config.yaml
n_layer: 14
d_model: 224
n_head: 4
n_kv_head: 4
head_dim: 64
d_mlp: 896
vocab_size: 2048
activation: "squared_relu"
norm: "rmsnorm"
norm_place: "pre"
norm_eps: 1e-06
positions: "rope"
rope_base: 51400.0
rope_fraction: 1.0
qk_norm: true
attn_scale: 0.15
bias: "none"
tie_embeddings: false
parallel_block: true
extras: ["some layers without positions", "local attention windows", "shifted keys", "gated attention", "capped logits"]
init: "normal"
init_std_qkv: 0.0151
init_std_o: 0.0
init_std_up: 0.0151
init_std_down: 0.0
optimizer: "muon_variant"
lr: 0.0033
lr_mult_down: 2.0
beta1: 0.93
lr_head: 0.00735
warmup_steps: 0
schedule: "wsd"
decay_fraction: 0.612
decay_shape: "square"
final_lr_fraction: 0.1
batch_tokens: [32768, 65536, 98304]
seq_len: 256
doc_mask: true
train_tokens: 308300000
steps: 5078
dataset: "wikipedia_en"
Each number is 128 + 24 x the weight over its row's rms, rounded and kept within 0 to 255. Layers, rows and columns count from 0. Numbers have three digits each. The size before them is the row's rms in percent of the matrix's.

# layer 2 MLP up, 896x224, rms 0.174, rows 868-895, columns 112-167
113:095106111138137120111187118136126140134157123170097143119146110108099116127122127074184109095134147159150088162135146147162124147112069146097134110155121119128141161119
097:127113130191147132139081104068118115104097148144109158140121140107134186155188115159145154123117125133087135133124104114153146176132137128172108116155125156122137124139
102:074150127121121161121132112130051128119124144138163130141134140150174127103144131116156112165082111128109115144113160137069133127120129106107120112144142112152127141172
088:141124138155161099109114098150145125116117109128154137148139169108103124136121180133114108196135134152156108140118157166099135126135126118132123145131133124180104136151
101:130161162142139132161116153121104101134144136129088118139127148115076142144103140141141161119138145132129118088112139022133114154150130192133121120090139092128143163096
109:093152135116158131104122133100158135118132108124140119124152128130119120147124113115141110138138091119131099137129144153126156124091139139158184175146170137106134133124
102:161144104114119105117148107103149128114114093132131138142111120154128105089143109123112168113136122172125088147135192143128165174122149136127206099113123111121154135128
105:114171113116146147134133156088145134166151117109144102119157162111077159118165121112139154114133128091127153125121159116107156145145135128138122179114120163140090126158
090:167112125107124119132139120105125121141145132130088110156145097117130124143192115095150133116110127133096100118131135114153195155131142125098158144152132183123087134140
115:147135114151148133135142142142131165110182121109150132099160096096144123078112144088135142102118158133177129121098109155118149119116123099159145118146123168143141136124
098:144054147130104135117110177113130126133119113130125151125102102132139130116129145120140070120141177103147100135133127095137161130091129079122165150124131134104150141153
099:150111099133113122124166151106116109135123111060117113134146124108132133144138149101113135127118155124081091120141179094102166111126092167132104127116115150142104128137
110:115160145139143108161105162084110105085163111149142127151154178132129121124165171129126117129134139131112082148106136136116137104151136095144085121111141111100103153137
090:147097173148129130136123100152140109159132137103137111136122086113107147109135135112095102212144113161092126108143139156072133122118133096105088154132116135114175135135
105:150116153126118113141116137122119117107098100096080137147090108127091138132131109164102118170099154170143123147107159103133201156137134088137126117133134136115116102110
071:097099143118150101088115128090111130134096131131122154152140112138107146105138109102157141130092112116167137155136167112096122161134087109131126087151127131126152130105
109:139137147140153127166138147089138131206173106141127148098164139122114175115100139126146116137159129101159136143127090145118123143109085100157128115146110102156141163120
113:114119114154126079139131133140125151133217114164082142108146121111163130151106113137121098094118138133127127180107111122147107134084118084126105120132096132152120096113
098:081140125144152111101098123106101107124122141107159121130128119128128112141099176137147139170138133121101120124130139119169148147089123084101121136123150151142140152125
121:134140117132123144135115106068120166122129143104106113112143116081048079112136125138116126153092175109168118082135148074131138119110149137131081118106118113167105133207
103:099115164108143125130129140096089141122133105121102096138109112145125102128163188174138154129145153108143109123117105107102139120131170112130132150158109158136146137139
091:128137123158114122103158140140108080076124144130148147118135088132113111110102136142093162170122134145131132163127104137115149172149162126156152135118140102114123143101
104:158144130139142097130138125100119099130131118117112132155156136123104162084144124128092111087138128146131120127125120111123067114128173118143117111163076114119146149116
130:172128137162087114146141124157097185124111153108076130168103088143111124099128126124155128121117142121136060117106133128108138130171140136153137141162116154147132113133
066:107129129125117106128187100134129097136117131129129134116153136123104168162165086113087087165111156182162122090113123093141162106148120157123136156120133114113118132136
117:104136138136143138122148154120105142122105152084137070139137127067164096150138114170096095085145161105159120105096132121103113105113120079151129106089101149138154161123
108:104121121115146149131130124136062158155158103122111131115132116119118183148077166140119131162121132126142146145111114119123182102128172127114083151113124190139178117147
049:158120117104123083109186148134143134116114142129133118124149131156135140130191108108112053158118173149144145121102158139146121166179105119153133159110133128140147117114
# layer 2 MLP down (transposed), 896x224, rms 0.369, rows 868-895, columns 112-167
109:130112105149162129131173135143126153080142125120137128143117083144173093130093104141106161150139106113097154119095131169129147082181116159147123120139117147109141135122
095:118127139107140118126128123155127102121157120123144129120107114145133086106102109161142162106121133106136128140091207139123157112130097114130119152147094132140082106107
102:132141104108093159125148144158132133168155098151125137117136095126139143110135137128110170112110145119112075125124141150145128154130126151090159122130145094114123149130
090:108153123117113089168128152087147114050150131136122119141114135138124120129117092122111107086141066110119124153149108130153112152148148156146132120120133104129131164122
107:133151157127126118155157136161156110131127151156143133127105113148136113119180126152120177139104108119155138142117118133141115109140129140178139179126077068158129133164
114:119148141135131128115100147096134130164133136133154132124135127080155140091100119141150109154147151113098127149149143161106088086157138154147126103103122113185118146157
084:125117134122111164141115140128130117105135124131117114163105135141113114111142098142146114139127161162129179099116139107064061109124098129166088085154132164110117122097
096:138169115123070136154104114141166130137137126165113118110099141114117144080112126122148164177140123158153164124168168128143137133136130148166100141125142134137069148124
081:076159088091115124155154064137136105112089140118148119115077102128158087111124089098134165115183144144154158172149144150143119085147152137135120096130120114159139110163
101:134129134110124110161136116147134142144116141159166146130092135123154096148143143116175177082122097106102125127119107150134117066154162140095146122121125166122139123106
092:127153118122145085162147117150130156136158116150149170114124114132151125129105169098147121104157112117106114115079126134094161123152090138152114111127115118099093103148
085:126125077107188147145132121176125112147122137142140109070139093138131129097147131084136146115131131092105130140119119158138121136132110117131152119124124120143174190124
099:140155142087125133155108135157154138145108129109130112142109111136126065121089106136183118096146136094140129139148106185108119111072092158157085107110167134119140137163
077:119142136098148158132113161136120070109141157132165143064071126090129110137098098133133139105155169131154102092134151139146142137065082097125158138105120112101150136134
092:110118127080119119134079148131135118119100108142186141105151148121105099089109144141146111095115108117115114140141152158116120123108103110128144112150148163151172159104
073:114107105065154140171130111121141130129128191131137131100135131120128157112136180161115136114085125108131130117188130129190109116122104144151120125177101120163157163123
112:099148125095143129124106120161187110064088139154124134140101122072132101079141125115110123106138096126108159126127110100158113142136100118141107149107147139123102129141
095:110115087108139106135161119123142069142128128091142150095108108113139127144101146109116137105135160128097097121133117134126099119117107125162108107076144114118126100138
100:143101129083117132174087129134156142107108113149138166125130132128113113111109089130134147143152140115157097085127145146128108145169121113147130111091119130157116103124
110:115150124147142111139150121145128128117118147185154118131113148149146054114149131084157142112149107145134138166120131138145137053129109078148126130132082094128090134103
102:133120130115140121115136140145116139136159127095140164077095130130116133103129100165125131168151155100093093130115110145102095148084108155160105105156108103130133104135
085:105145123088114152113118141132108110085113123149132139124098108170094121119139109111178149162114120141175131109141152120158114150076149160140106115088088101131153138121
103:125150111155099124129143121166132108136141125119135146126103134148136117116107140105162118107114161136101136151085123123166132164153109104169113125163151164160112099109
122:112119161129156131162095135148166129131105106134121115115128087146123126167133092161174135135130133152059129091134108167133114093122134100151123138108132149126099096139
055:120145130096157127092122088132089115139156128134110115080109151073116118115138106122151093123127117101082120097157101139134142137139108095140108147160140119124130109132
112:108138119115133089162095109158172166168125099173134182109128129140167113091147125077148146132094141120087128114146116098131119131106120177141129160157150123157149112107
094:107120146133143169183138135131168109099159142095127112140164101120148122100106157127126148110128152132077121107119163143127110132130149157123108152133103104148133129126
054:107136114124157143142123114103147117167124159152110163089117121130155138095096129115145146115121112129130122136097129091133125143112137104089092146120135124135152121109